Each number is 500 + 40 x the weight over its row's rms, rounded and kept within 0 to 999. Layers, rows and columns count from 0. Numbers have three digits each. The size before them is the row's rms in percent of the matrix's.

# q: layer 9 attention query, 128x128, rms 0.12, rows 26-60,89-123, columns 0-127
# k: layer 9 attention key, 64x128, rms 0.118, rows 25-59, columns 0-127
q89 070:532521499487545485562498477480548441446483429483452475563437576497510513458532481479446591445494508497551463545502496444559539520482498488558538520456487510549532486513521491456411536541453462609518559533465521501459449568547497505500491479518490484477495529508550443524486432572478430451534478485593529483475463482469531440442509537486483440516468433465526524560459480463503470556490
k25 100:534496513513551542389445504527543491441496504481523552491528519584535504583522497523562480547518525484421495505520518592537413495577491449482495461525537529574440500466516488523469458530552522490485549475457501426528535468516495561534479513539503443513549512482535545505493470481392521574537517515426475569486538507491528442473524482511491489544601470538522444527490486471526511494456
q26 095:498473439468503491552467448401525464440498499466468457498431514475482516505503490493533464446583517486504467514528477444511504599514503483465522518585467533453433562423496513552516511487483567528507529474461425470495530548498506572523555509562555546480419437435452472537428522502549460502544508510504504509502449459521442505406506504482515494566559453485505487495495452478437537459466
q90 083:525503367504562557522537562402523528423424504522554499503546491496492602515532466511520474434558556555500469559502540465510540485473498509539497480489501579537458488509449480521474541521453520535468480488470516459495456578450444472478498516513548414475463480478504490479496506477513500469504470466549543511441475451494549541467541546462495494516558541489464424564471445467519560516454
k26 084:524483517587468568437516494503536572515499407474482527490474544510521475555481501554519503466498481482523499512464522564449418504530520526487400508491467554542484594487532454482514482554525493449530434501513416540517524527470511576470511532510489507517552523483484573477510419558448452463489557503452530591472472501578453554456512469437507508472572502504580495514478453460518500501476
q27 103:543502527560501468450556470457552526522531538507494464460505517490495511531493527467501466507467449407490518494533448546473527505454495433494458548483420451446546525465446566541514513454531471437524505511601589462540452424519477447535539513446526534463482522484515496497472442503497518573470513576481511482463503595449536556543552474477477454519525511451442542472499591539474554523513
q91 098:527545546468492447480506516575550578460500509522505588432524492450489535437537543492500485511565420484528538523527447526454529422467550424482499522531508428500515545507520503498535496467507473439518503437522521483566503471524455543519479508572515570448523561515519551470557449471522481531531524501494457546472465487489441435483447505476454564457469550501607537461551547558495521532528
k27 097:509460468476462451573515506480537517550512520449491518532491475559489426545456466440428469480513538520493510527454500516528497513497550464512602518458534481412514524534510530541453495464478424498480532412498446508506548480513403494495519459520539581513499492516496453513453527469497504529411496522494551489511583509540511520591518526520444450582508424489466436501556484505455542532585
q28 096:459491516480522554535456455462551490545464537519489496518556501554476518355508435536463513489592472494553503514526455514531533506488520460498526517422508484441480446513479505480564516455522518472510434461490486487449460534514475421504476435607549467492507488462526440507507483479535465536538488451485432541554562449526548542413463496472525477435567494489536461548527451483554476478491
q92 089:456446551440556602496485517496490503547563548550421503491484491515487511473521453507505506478445478490480511452515540459600542544483464456445510557499472515495425544492483515500517517554453483526490498499549533412502476504466476515552402531478433443542469502524500491511508557455469506590511568425515491525553522527553490432442493567528513529560467499438429513499447515496537531455467
k28 096:455454522510554527528428502449510590478508497470531471541460535487473541537524478506428550489499463415490553463508505476511483450481475544535562446532529558510501530452526495423480501556561525492453544548520444507532429511562460483471496530480531551493572449560471513434570559453491482421553495556487472532456541517503467434530559476441417512488480477521529489470519554543552546483533
q29 108:435412513620517494567436546494476406496497452465522439484499511510534540486488443437451519530551604494461504467430480444465508548498460412514527492469499485501456516475475463500469543538517509506508521527515456549535483515507479532466511534520480503483528496425494535433475448524491531465491484447555517497494477534564482477419512480497629521523464438549524485519494500551511468461437
q93 100:511560521397530569476511462466458476496455480428510495497568553540539544524467511536460506490547564534481575554460499548492522468520424538473464496528510476526433466493515502507570481543473560482479495484448510497522514520459535463448443520521521447580489501493554539479553535501503480470495485540480533527514598432491554528456451541525587510426528477550533505494469449421512475474410
k29 107:494467501508482549518494507521464457529472431518507494502452518507498533557532509550560477500455489524480372451477493526496418510552466511410574584493515468449447456505535512542503455581469549523552511552491438524467529469585549558520515515542506417465482432469518480501502438502463499499542485506471525483486478477501481433423522499466586489498497547500490550489525415515554518474578
q30 106:503512516415435453440509401545470504464527529490504561460574546535473428459540471549541522513502456497516514520535525513475431514485514533548527474565524520484503523564502485522568473452542433427490456491515519495407527509496481472534511466536438473537458531531533514499464538423503420509420479438517489515474522439533459463608480491447468535495441525547482474468529475510479550485557
q94 081:463454593421440491428532524538537523416544531524497521429554484512462543564465569540467544469554490561462498472496483512499500474459508471501509436491547503453521476543519457555547459506550479505496477423569523594546515500562453547527477565540554543577515524528481520504467415477550468529544498478496509497482537475518458472452498476466489505505452485545532464492452542460482535523582
k30 108:626477426575483567479519557584527558535442495469507548526498467505503540442451486523483445499520530476548543528455493495536475504544550508457547493552537527523451482465496537540433537628499532507437495489442493476502489533506475535485534451492489509454445542463574491482477512508523504491495508497521476502471465466509484488482555509479534501494544489382555475497487442456412464574536
q31 108:441565443481547529512469566423508476542417498414545464518544461536477506618499535408501438439520525485505538476446503529464492532515494574487480509440470499559443508470445517519504455514492567508513499459501433436494504492528447396527512562485482463481543507484458520554477456465474536466503450544478536494499477501456504491509490466463453517550511459446482449464550480462493497453424
q95 100:497483581501484417465510524586462497479442499395470458596476521492526497525479531509510503475548517551420448464548502475549456550468503616494510466520479490547487456437471533517493517501502492543508470540435480413500421500480478520482444493499503460510492399486422508482529519548485487498491470482468556492421482474468547567453521565489495486515474483530470454461451460542513486504431
k31 108:456509466530493523547423547448558476462487473468531521488508515591513545545444545499458487490500580464550482554484516544443447519565506499522449561490538552480515522553526426553451496538441523533508624541478421544509545579457499552498457536514483518478478474465490437505520452514539472521509440474509459435508448460527484516472496535504516477459501524421496497545511454450557541510437
q32 124:468526511457490555485493515495512515442456505415547487477408502550513509501512453496533513518578496488429508474547499529494479485521506519464466504537518466524456452472492415508456480464511533569414539499520419524509494556542471498505516492577487422525445463499438475500473538466503567472530534508495508510522461441579458538470413488430501500504478528456475507531523411520501401417588
q96 085:461459475505491513613523492488481504494510565484537455549442463510520468487543547540501503464523493539500474441509520542530459535455481529510586529544548482532502404505452506483489481482514534523465540494532460529452367537441546501490535437511523487470502483503560534514498516618516435424510521518466521484511476539494506518539533526500463412538538479496456535478515509454503384437436
k32 102:486546479458478506430493477525529524534475480520473492486491569507513560492428468482430510401485519511597462521487539480512552461556539430472437461497508484525439495515538558520510463481440493474548501499485598422502462521488517496539509572411483479506529540533452440449523541430474480524509422553450421488541459460488478532512500518454526561395504484456552508508492461506506504527466
q33 117:465443532468431531477502336588426465487476520554463532488421540479462497450489527553530481476500518498563500492506457516443530519509495440525448490537448497519472451481472480505493484556501590459498458446529506521560513540572550514576463483539469537464432511504486551475461475482562511557494496519465487493498501484516496473421502435578498479470497578537518464486495485503492551447505
q97 088:480414540451600568443546501499466547482501472517491545515492530488496537472482489584506456507445513473500479592528481533550446462507468458503602468510512500526449459516553546565465545583477493523501508515542517483531574541477488459534407493526493437474474518507484539567472551528511483438497490525509460524536489528520486462471481513436495546429463492411557559513498489482514581457457
k33 093:500496468472498567509540525511490546563464535450477537478530478481538477498536491528516520540564433509527504555465444547543483417535496571572411559537506531592517542523513468485480421566518493410508523480467457551523469511550420524484478487576479514475482509458508528455458443466446451470505457487499478467533494498575488448494484521477527483548485537503533450470526404403514461541493
q34 117:480526451415500554553463472517450483446429474485524461566509485511525519573474527574501471453516527540478484505485439501522518535538420529457476559512472480518496502480495548460470478607517541520462521531476461535534481552449470522381456530573456497529527467516437575474508430554453426528496470578500516509490461483418509495446513545498517512477502438463501483520425513514503560495500
q98 107:496518482524521544530524500438437411543436455464556381574529554480583507539487476516448484489461526455456466568560500479541505535549423533495487521549526551552481448484451491464467507525467525574485509545452484482476486504518487505479531515461465446506551415526420479480496505514457492488524450487542504501467537522479536504444576502503536469523530425472493488570442487451509495550423
k34 114:444520483560483546462497599511502513464464486490495501493463492570545554558485551537503441474526518480458528478512548519440492478547455526495495469515499567527437536471532493524507543613519533478499521558467470504474485584449497554527461471547491477559477463514519513431501390557537538436497443502561515489571478486512485567460524559509562541514454555533503443592459479504533499516470
q35 091:572483557479434516491541517489515573420550483486540423521500476532479466460503497464487462531522515459494474546506535531556424579480508523560501491504489585484505563518527509525499493462485493572495499479479440412476510442533452488502526546448537553488460447516522486516529603534436496466515508476494519488535542547475547547508530535509502518552474403515455474586469558522506593575492
q99 087:503486479553462485522525548495543498465506431495543522475416473493466504565513477470499486466477547414549504516488540507501532539488557494543434457468396579515513584474519442516447525493412495445495471492460572371496445485459467499494524508533483535435517461463462451512457433488496488536470491488497539511399488473492489509499516527578528505546548546511506456542485441501496537537437
k35 095:497543523552506460499539473514544513443577530467512543546504563572541506499496531469490446538505506529498582510455604486494427456495576569480545556476497486480483521489486407508560518492504484493538497564516429575462524532528536598558539494442588533496477468491547480450466586523493489527462472538562459510556530531480508438471541535458488532552528479492505466532490537526499450524494
q36 112:494530511448487492445508439503447529523521515477442480457443445487457480480503502458451412506507516482462553553464547557506510478584531460498535523470531588555510469484517561561508492458465452572460432481409508441605522540495496528484467455493543503458494504527500527483536570414524522518510581509501546435512579537503546493489451470565471503460468527487521576525502522479531507446517
q100 080:540554488409503435481492496447544513555503499420522413458482548520547522462508499527519522535457535440502476556478531507556552449495481483485450472549557507472470558497481467490494511531460448509513540496531580551533425552405502504427435428521450456504556436473533563515472556467458545506511521492518509516441491470503502409499472550456502474509527556480503524487507408511536543456508
k36 102:478466462515525558439423570544517564511460507543529454548516423449508520502444496526500485471517520496499519466501510477493499524502528535497493457472493526556486603495500492516490545569497548507540531546408490475536525576568515543517481455492477439588473480511444514476515521513479498476543432497518444460559537530447502495445573521488447506459496563520553514607445518427511435495424
q37 111:416487480495573518485485631469499442510473524445518459486566521556514542558429517514521505501452492551492462442551535495495461536516413486550523571443460537600423465451521508473496482498517535534493541452451474456520529465569498511476516536446476421466559468460453498480486507469529510559511471501483543453499510512512478492426497550495466514459500407474501450488488425484488541502507
q101 085:503541430503532480471456491546482416518500466514478512523471529476503552545429490528467476513471561513450510465490506453552480545459448473541508479525474534589412437515465461516538467622465538502473513541520527585540545572527451535529522462538499497532490462465517534500503483536543484513477525504515445473437527474502548472406560526496579558443474468481509535554512430443451488461454
k37 116:459490497540469530590541565517513491474460500527513437513544526481498512499511550467533458485546474495504496570487501519492472452482412480482550508528464548560484466443502471513423524522510502505531509496520496480519400527476553467484510549577489433529482569498462498438547561544414527430533474468423567517552493509526488514451500524514496464468584521479492489432500413484570471538398
q38 115:478573460509505477498520531499546549560499518433457492475528430491517453512500448497490552509531446526499488503509509498472552397568511479465452512420492539554484476445530569521463486429457418450517540511525516525526495539423451489500526423527512483497526564453536473462515512505594493544482441557493547537485517469427433512543497508510504536417558507503598489421507489466464469526501
q102 093:513518552491477519530510440541537582461550490426559545509557508473502438461462488467531470571504439482493553490515495498564463431502518410482545493461573518539560493507471536509546514524542457485496472474473501599528518520512473547449578479482491426490475470460496483498557537472549540496510477513546381528495519525506498521591525507516421519524453498562568540491451558463486513479544
k38 102:527534483425481481486479502531548507502442541565338483454471418542463501556562541447493494452576514562462443499516456464501519600425524486472529500477510514429444551491495542521481523502495485555511569492451548528517451459497490456465503438471524517541512512487420504530508488516517502500467484497482504517488535496465457553483500508577520597470516474533533499458493537433510541485549
q39 092:540574514533465466515484473513559467518472537586458524514518478499529488554513551407487550481534484500492508505548528516485545468567566502514523453541521478474484452518491448499495444515504449469467520500479505489543518459608530396617509501492547526465456463516467485517508573496506515467514510538540525530476544463535474614557466401519435508511545494468530453422571512523516516495497
q103 086:532434481524529435540491511516471512508496449506482499503507434498493506560440532411456469511512542544481488525502517551435477452517435535637542512474500515492541421420546475487439530538540501528493525577450453437472511520454542454485520527494511486540478472518497421497440451471470549468517480549475473478458505538505496580524603557573490522519552510520438480477465515512476561530474
k39 117:509510437553496520534467488521508441516500493468520521487498491532509457473473522522506464491457486445514525522462502447521468545542505544462497510486538556540521567495467541448468576565522483489459557559444529489491461512456489538503550494475467454534526466495405503432522589550448546482451399414520506491497425494451565498458522556559544482448515574509511556575426467445564499483459
q40 119:487526495499546556478472574500575498512490527532476496531500494495494455525465510481493555520555479446555478522491479496520487549438480515491570433552496546629414449483487473572480494552467551474508468474515517561433509543454471477491540504445600520499575501476461540564476520505524540474490500534493512493538466504474520487444506448410546508495535535554511527501459477469505449425618
q104 085:425482443519581484562506545486495472523449475434495546543554475529554475521488539433502520551546470510502502488485547486543515543474472526528496446549573540554486419449515538552454477485545460489465441552509519596490414494450530485578543504439519512447559564561493465477482541585517516416463514517532530502495455527532500490544476455462513507571518551479452520535511485491457472470486
k40 120:487552495443467524469555436447421493452551499508488512537481528531441531476492511491530512471458448576468498468480534487454491479430555525460497555482446487419532514551502442446573435489468524510483486437540523523504549541569499518448440473517495522503489540489540453472475494466554454536528572561487479498521476463592511567511422467516380474477527448464550459481529561486517472511489
q41 098:495538558510455472462531542455529493566503536469420575472450478525484466488528534480457497468556512524433536520477465454512576492468576503501446484531461547448467515464475506496494505434437437502590463503458486489538465522442552470490454458532547533486546463571486467509489448569447471559492607505498518512481523526530506426497504502537475542477482503417513514493537527537484546617532
q105 091:468539502563479450528540531550581597441477510440480500567471594515486545474577484560550513482510514477463476497477486426574533526531493506524473455537523505452503491506471516464537480423507539573537487467464451519474501492537385513561550453477491496438521513515488480501570505469450564536493503471497489546477538510456534510541497557512540501518472468556509479556491516548448453601540
k41 099:505536438515454543539471488470526587518574490507532512422481516518530423507488440350507489478449523545490490499493518535421423491468515551504468527477472473489490526505465490500520537496493425467518468475531533483504584504513525518568542448536546512495476547487516476466487491500555462502456475493493468560519518497533452450524557478464524558511453520491517563513545594480596598500557
q42 106:591483536500503506477479509459548528552553464489476546539422491512465515491473429443583551503506491498561528448493464523515547539498431441457450471569541461497530528567446425543463532524483527425473443508461507437485484545504472589476462461494546494467508441531477535468481501538421480490516504511487515543500532509501475482448454538599578524524482488452525500571495487457505422454471
q106 076:491508529508473477500425506456499457467473489530596505537505507525451522532486490418505486530526557500510496511438530472455500539446450530550540504520509557524540473512433531540507601488568552522499575476457452546442516520486423447579596514439496516459489546534488482523531462486536485488453468447586459471442521494472534517543524408496454506409507512499536493452463484481500441543530
k42 099:512430466460546484555511517511516550510507510541447421558510486510464452514447507499551469457560524474456488575563493485504459467508583512489546466491516555453465459485526493445516447552557515543533525511483546516417474570510462499473507479520443454483485486462459538536474499533572521532518567538540570557615507457573465609505481480536498484524454501444556480498520516506547499493442
q43 114:445453517552523503417462481540420455522532482539455474555482544470475410476485586476474463527471468533426539418532476443521535535477490510487537474508471494470484523470512555501535468580499455511515497579572496540534520490520523533530489564571549501528479496541504510538468436452482522513490437496553526477520460533475423508457481437448447472513404531499518536540537451459504543436551
q107 082:516463670501482443543531509548443448502481524560457462489511480473484416484521520525458481407494503472499535490525484440577487581474492553549522557516576463503520429483505459535450486544538454516426539445537479464545521517518463516527481498508525506575530514503487500451493456569499551469461490457488536464570433515557488496522497489458560518532504551453548467533488499474511532496481
k43 096:553443504409508540530543565496522444493505508478528544473544470548505514528500448504496445548526461507450527536420475510413468460440540455492525469515444493535502539485580579497489521525485513536492490555512508511462568514591441523476521461499494507480539494584476506502524427512550461479435527532515411551472455522443468520500528528536445454484486444521458604470485503518445498550438
q44 111:477505500545504450483540583445532468535526529539516509502428541503468567526426531524454536540446488563537492486496548514466536434484476469479545430444519436498512445507455518511481583545523493494466553521487504467534439470536519534415485446512509510483450473542485525444553456501478453511497545535485506478540547601501537493469554452469451490490445516434527560448526505481455510444616
q108 073:531530535589495402543500464512530515479483439546537511555522474467516457566499508505484482515489521523446420507513423474481453556508426507501509550440434476550488491504505493466576535545544387459523550537436501478530511442561534515445424485476532470519512548481452514461456473471461469448526493502567506538536500564451464459505503556451460477488458470467499480464554446466492540439468
k44 108:533539554526464522479475598547522411499424510477451492541491499569568492501562511457515425536571522491507531568511507492472492510475581511506491497512510496514551559515408485537415468571483505514499475484452508449444496536574497490542496457541490520541522439530500438429505533512606483498497528560458464456546504522574460476494519491544515516502446506500461554534434517527474457546472
q45 113:455499493521494447516428409460446509463518592508419493530515534513523452540541524536525454485551479574463490395476542521481503523460458548509499458438557464491578518499523538513531487579501488553492430506448521532447504490464488489406512438575549439523489461427507538460561466472501485529505477488491522561493467449480405464512551527533558492471494529544463508490462494477490502488469
q109 077:532509569476540488510490522528432489513503548470529517484507481487532477526440490452533538468531466426509508532484520592482436529536436524586483520478510613536497561498518524531503526497510510433484490541452472509518527524557498483407466617442484526567471474501456482466456516465484462490460469506509447546525507473463446604541476570496524510417541553498481567462491535441508490454531
k45 099:492487470550517509492555491532557488452441464503486582573560490533518487520551491547505493467554537542520552490538472466541511560470521502491499449486456435485517463502494520550479492530460523545571518508500548503561575505526524490580560481524488580434505446438472554489460458501606555447567558546477511462524553475460528516485509489436492494529517414487559494504457481454459574530563
q46 107:553473551566562462557513529491485467501427529460478527478588529438535517498482537425524521494466490536518546569457513476428472497488503580485496426507481507517492526459498541471455486406411469582567489452483441500515501499529530461414520503457534596533512465556471543506531447448541455504555508491498472514485532524506502497454577503516451489519542503478506489448438447563461465505526
q110 083:485498530461558513422523589502523509532483525388506495395461448510472442536452502484429476483489464530526505537552519430506448553482542483444505482459495522470585550540457524490476501515449437590464471448463532520432499497514507557501456485505563560445548539482478463534511430498509483470543494464504549513517560528473527432485482480549497492536467447463467471467438549551541529505521
k46 101:493574419540453488563406512577575537531494486482479513546563495516529474579549486477550471519455529484458481482450510538479459529505563503524493562491522496495484538510476533512457435557458487434470477535519471579514521462451469532494509452475462535461491475496523379445485431494506504506505514504527469566426426553513483531532518551541461508465481423487584464521474540459535492527499
q47 109:469508526511564461452442462494488500553514562506482525487483463515494502448540434523535503468480403478558551502476454503544523492534525517565538512514521480393465522533524456455523563491484559503481467542558501459496480515541434470508501495437495518609483510465572483475413460556520484490536490499489453466523463548561588502546516457447444451547503575459436441548515508510562507533479
q111 082:462589457506404439452542506465469475537543421509462492524563502484451476431546503591492458453481443497509558489483409500513486515579498474475514519461486520533496501518514494543562527470542461496490495554552478502522511524524523526535569487535514522525536541517541539504406445491526511474546437534515485542588518491479485501562524520489474492547503493460544556579544453485530475467386
k47 104:493442537434500592505529498517511469416493562490540503501466509439477435535538443489500503560485531483536451469538507501474477474506486502496511516520595477473470440524451513399534517520450521522504503467474507461492441496487493497417440534506494440483576476481492555497518522523489440473458399528558591420463489505416462516515501516556541546498577536520422439541483467489485490475491
q48 097:404538523518532450499497576417492474508594427500551497433525525511392500436487470520504556510488497500515489504496537531516536486512515512500484490517487444476465454446468556477536458482534459554500500488538485522550485476457505530454478512506519566483487581484536469491553499572412604494467532490490486538482502455502595515538510504477542497521491566492482589506509540495532609453548
q112 083:519527544442556547510470431511431433484508498482443505527521494467421493456502520469537554573507544499546521491493423491460519548522526442551493495464467460524488492514481458500447508532543483516486508525486530464508536400581552515536507521528486540552569529470514493514508497543484465604523414565534497522477475513538480525483495493549460483607487524550512497508533522449538556384573
k48 104:553495468590525492476460536531564490523459469529475473495516512511531490557485478478500462429506519514448460517495517512544482438495517394456502497462480486498504493465503467534469525534500535495516531490470463452495534611454481447484520483461482345527458448476498499515549432426574529468482523516443495456522521514478512478569525469501543500483542489461558406531433433473496451585480
q49 122:493472524462534507523551475435463500493571462558488508456544558492458490442517474524472420524445521469521518525491394474554522489455415469455510541482513533539465473538518506458497577583451484426514535522543565494461490511561558455500494506446523526524539459490485504506453493491488507468507550526490534535517504554457529492460488534433444562495491454374518543534524508479521588423535
q113 077:418539481455411505531520501517529499474546483550419484521527557455444518513469512502481507404470515425451525540447511486545549451487444527517538520479452519533505522536551466482493509477544495443484513484538534464591470605497465534485552528587535495498417524481566519509476538502501486542503446460448439554505447442564455459476550458389483518512525510463501518518475506533511493520521
k49 088:488487568476468522470484491537535513444463462448548468402514489511521497457428530505456546476523489464460526497508461519503450465479416552494487419493581510504477427513552488488480514575502591550501530546553506493476487479521500589471459506437459513454503512552538515482517584451493506442526582500532597556470574549493516497476505479505547567524535547529478504521466530489481494497595
q50 108:448454512517478494542523427539540519487557510504416501508527516484427516500446496464494546451435498434415463488454555534546496544509496495469464538520543590518480520468461529445540483480437515467512512578505515499504504490428517458488481578482460505456537474466548503483465554526440543540513423479556566548433460439484459495568490547508468512503451438561481449487468561488426541488521
q114 086:503459450549528467526513544458533494511492509377528496618503571493516485510511465482509497488479538551478457502509488488529522526495472452504494450508477583508503560442454506494531489470491552543511512500540453470520593484443438498436485490503502483563523520511539491508478612428507557509528497475531454499489478515527512626494564467499524425531537511587446446580525458515531522499516
k50 089:526527572417492538435557465422476569500559483549531551435552509574492506467534575532553556465541486505528490470476531461424465517487517513545509524463490446450471531542492451499577492523547552446504446520507495463520478504479533504502570547476490509428465452488443549502526497510572504472502519521479549448502495481469454507486505504597480535453454407511508501484424492478566518434490
q51 104:462456474420564540404525507477475507480491468497523568537483484547491522490537447473558511538439571498493491470508562489458539508569528463527525464473574533474584547439491488511552559532523576587504509527528509557477442459467551496493473540545464523488524498553476545487521480522522590538581552519461472482583437455457505490489509484540535509440460447514484474569560498509530497512498
q115 077:513505465545452555508447552586606488483499428512446553563476508488541489519533546452619584517503502506505497520518483451510554470503496446448494471494531481462500451508518458483455559484471507521508533514445544468509459509498537553533520512480531443419565480589488539467530535534485525460535583485476491472528522521428542540503479460467449486572411468587483502492492487529478496480477
k51 103:486468552491515391560379418489462485570549526509544512461414519519545514493531520515432474543476491432538484460491492524478509531484507529512501469445549453531478554494511510528481521452492512511514514513504576465423578515499509517423449519452509436463521540518533444550583508469434489488473461493556464496518493465510434483476451517466483450447477522503455587485519532543508517449557
q52 108:530585464564457527516442585502550511515515444515521505529492452516487515437505520464462505498577485498491539517450506539546521483536498494449493553524473450573472507472458526493504616566499495482454422586442492486566482424511496454441463494545511448438516481471503504453488549551413536534501499472504520569544483517510524559498543486514530456456516475560477421558542469489556541518476
q116 079:588484485481510459502436533491487532557500483568481458405568401495470531487479576564385447492544460583516481477499506518509518494472516506495477580446489563463544451504506511497512517570487489518472514449490554507488517480456466410489521489441561421540531586505491460491411481506463421536516450492520503458508504474503539507483528500521518482514569501546486501483471479484518536471437
k52 108:383472490478491466530498392453524502451533454562491489554472494512442454455475489513487560515549490523512564448512443486570500548510540462478526507504488506458432526465485489489486507444491496484505524457534458483449527526561472527478472453570520545497504522424485506534519486420446547587496511622478505541493534522533492510514569545549484475473421404496474461499505527469483539561526
q53 108:577545444572551493447537520434462462468452517503516495491525469487519470552496614525487526550502531500547497503522538496458608461534511504448489492491419463448512464469559514430593478563454543491484454506544514529484478495515491403524519568479527517449529519479502547459506452429512511497566535547505510468473486490492495518601508466558437514462505536436523552446497541531503487489501
q117 083:500463457610491458506527492424495494526485509548499493424437500417524556575602460464523491578476493503499478437540471525511463523455487563525521487493443439489445495513445463490574488540507491539498512449537545550489537461551492413533533550459472530460534447529499534549494621473477509484454533500507505534410479526470493493531528483510470525518476488516603482487488480509456518506518
k53 095:528460528520538518509493508555503482558434462473564499513487470498438447512449522570493490500515524569498484418466558543531540491439441472481531474471580508547462420423495473443376457482505488523469613516486454505481512533507510491542479510546533495465554475521450487509539525547511516505514502499518529383503556482516487568509488470549544503490527540494420486499407502455556494503500
q54 110:488481487514542459568484509467481511465455571572485433568455471490525500498444497466452550519387507423461517506559461546508474459515447542520498543525529548445501572500482540541504468525427447520487497514491558551465455503419547520449459547475483510445460507455484537467419535472528570488516435483517493541531485491466526452524519445507547457417486518528469515518471571506453573476467
q118 085:584410435468462447607453410519441500528508583504487480508486526442540478516442515487471507488518448504463471528502485559465524553471483519547542489526543549489526452501445488463502465542482507436481537527601474555501488451437573452518486497541531509504500550502572491453527508553505537485455513471493478514516547504528468474484479452566529460439519615467558541473527498481498495481539
k54 093:425573534530522523463530554477471392499574436519501518489496483450421504505502494571532522509517485477539540482508544553546565458520436514424473548511507519520480504469529491473448520452499522486517530502447552454546534485561512442484483475532437516533492516543413590542536571464512564487513508493562516493391486549447507530465484455469441533542517458559493532490516520443470497524469
q55 125:494497424452538477554488530475496532496451538513538527491481469492445432569538502570454459474552449467506430516564519487529533395557509542540530464547452505487463519502513478529400485447525422516486530494528554566462532546466532454549507565440502509514521576540470467468512467553519515509541452532481504468426457382495509474563484477450499552504535545477483517473503473473447506516509
q119 075:547479404432478519492515556552542514435474538491520543540508544462471491555514503498468509420556441420550544412546507540579491541509474545485502464465467495527520541513503564479445479575533429473492413515484496471527500499518459562529522516485552505457507499553553501505488514521459400563503539536531463590493537506457523513491467490550507446554513483480469487522546528437499473516574
k55 102:479561505553452561467481505452555509490494537503497454523504459554496544501510428442524583483509497485550525579478476462552491461476495479519548532534490537542500466484510500528488543472396393558438513532444479483443524529494420462493550401500510503528518556452435422514495484561459523478494476479557502456493442534503512484474464493472562544536504482572466451534487446417502515547518
q56 112:546532476557458495518465475462473510469444507453552477543565491518566417537496505443509492509509572485492454533504508472499519475534517447547441459519571503432471465539569464505442497438482524465520435517504422491494496558471537513462477585552490504403443509608515516534504492543536461501465569512471505472559486535537462472487452484493551536478429461478562502521426563513459515498543
q120 085:485527454565554593538543504494478496473460536506501491529540563448496494516472475535473450500456591541500561480478541456511482489557509483492505480434528541469512494542461462485463436509507475431517496489534524569568496497506445572489511447497452469469475445466463426522590505518493552544492591525464519455573525513513522556487498499466428480510619465526459448537459453474467455481548
k56 098:543490481472510484509556516532416525499470478412497486440486449517583503574454524476465508525558459472448448518476452576535505545498498542557552489492445481510522458417502549513495525473443500540503460582429452454457565504467540467491471518468529522539492539517496473465488497384574483420525438465505514507484452509517487432483519449454511586489453556558467503488496492535524486533476
q57 097:482473539466509485469538482468504531493548473519461506488405437468480448520500489538512457559452424528435441464548502466525494537539465517446537513465491519502536494488495531432504540468481489582438537469530479515523486494546545559478517561419502482519503520563474517570457392521440552465484469461464534547419553483496505441515512444511456524502523479487465534476499369496529511414523
q121 084:464455558415443486540567492545428499534548541496443548499486523490561464479480562500429480520456536498441508452553538475538473580442505589469570439486489555534537482534492521497449482491500478575493561473478496528498435546550525506499534516459586506447556505562517432512511513560515501483449523427467477492483429484448493469504566497574488456457517481527455513473493504507458482532518
k57 104:515544522442502427562514521580601478499497510422493424569548510552527537566501495457538460478552528505532571615529497491479473536454561492536447528525501499474427513505462484498522529570478504514497528489490551485480562503497416486590516439575472509525536486451565527507453536508516462465506508507548497449478526510530503496513519551417525508527498499419475440493513525480529490565519
q58 107:385460510466460476456462486551496498481544502528452529498493457522495534554518418485475547424503564466439494489507488543535513489465571403530463478535561516507476539475525525538439527532412427487546497525458479496492522545516502529514463441536481571446486526470476445466454465518477378463495442496465478557508451485594503403511529500500522521519515510488509528501509485525507540446547
q122 096:546546515459520535433438541520576502455486493495428516476510560445423500454537407492548524558499563527474471464451478486502526558565480465499577523556473475553428542504470473515508441495452533482505487484518469494573524466561465476514577458507431473527547431452491524517547471460470563505537465468519484524438546462553526469537458508431459506558445491574553521492512499489518522489508
k58 107:404483390525522540522499479505503511470507514506471465505503447539523523489540485443535475454524457480528527445379570536566474484526576493555447493408525516484495489507516478520527495500505448523466404529469505509525490450460521546528527526481512515430500583471490461515524436500476405497549479526489446465539517522528457467498508422463574502501513461530499464510545504493516445596562
q59 107:516505472509469473553556458486492448552568504522538521447549471439493443510536503499471450514509447533498464514549422563461449434522476505449493530424515532523497476481465510475521496574496533513441511513510523563510577524370476535504528571497521559479488520542498511486472528564486508437478500468449542541539416479475427510488560464537444543499529460443595509444458482503555494468490
q123 073:462467519513506558504548502499431463535493493549510474492516498500506473541584459487450473506502513527463448487488539563590471483510550506535486585464506490555454507538460531454519538467554524539418493511471558435440482553515489538556517544450488429541458492524492548416499395464477413536520518460492530604508505557458451464524577476501483512463452485518511559506473469501465533446539
k59 110:535520568551523452492540567574513469406486471499496507461437475544473532511453505529470527429529502466540512567527465442483546548479438518469469419508486488548522509498534492501456532567531465494460485490463494492559485462582427444496545546524531549488404502506527502488517490517538500528456501574522506449453503504514485486489504477483611573514457499552503406535505444564459486546542
q60 100:516504505555499515486465478428536503438388544463439515557515533511511547542592501526581476488463462562465484508528539456450537508556532547520482443540476544495555506549515557471518536486518567457492567520542499525492481574536508537514536459542489509444507494547544560480526472450596519497542521484524520515445484468431501508476574443540490487482507602485532528500476408547478487509511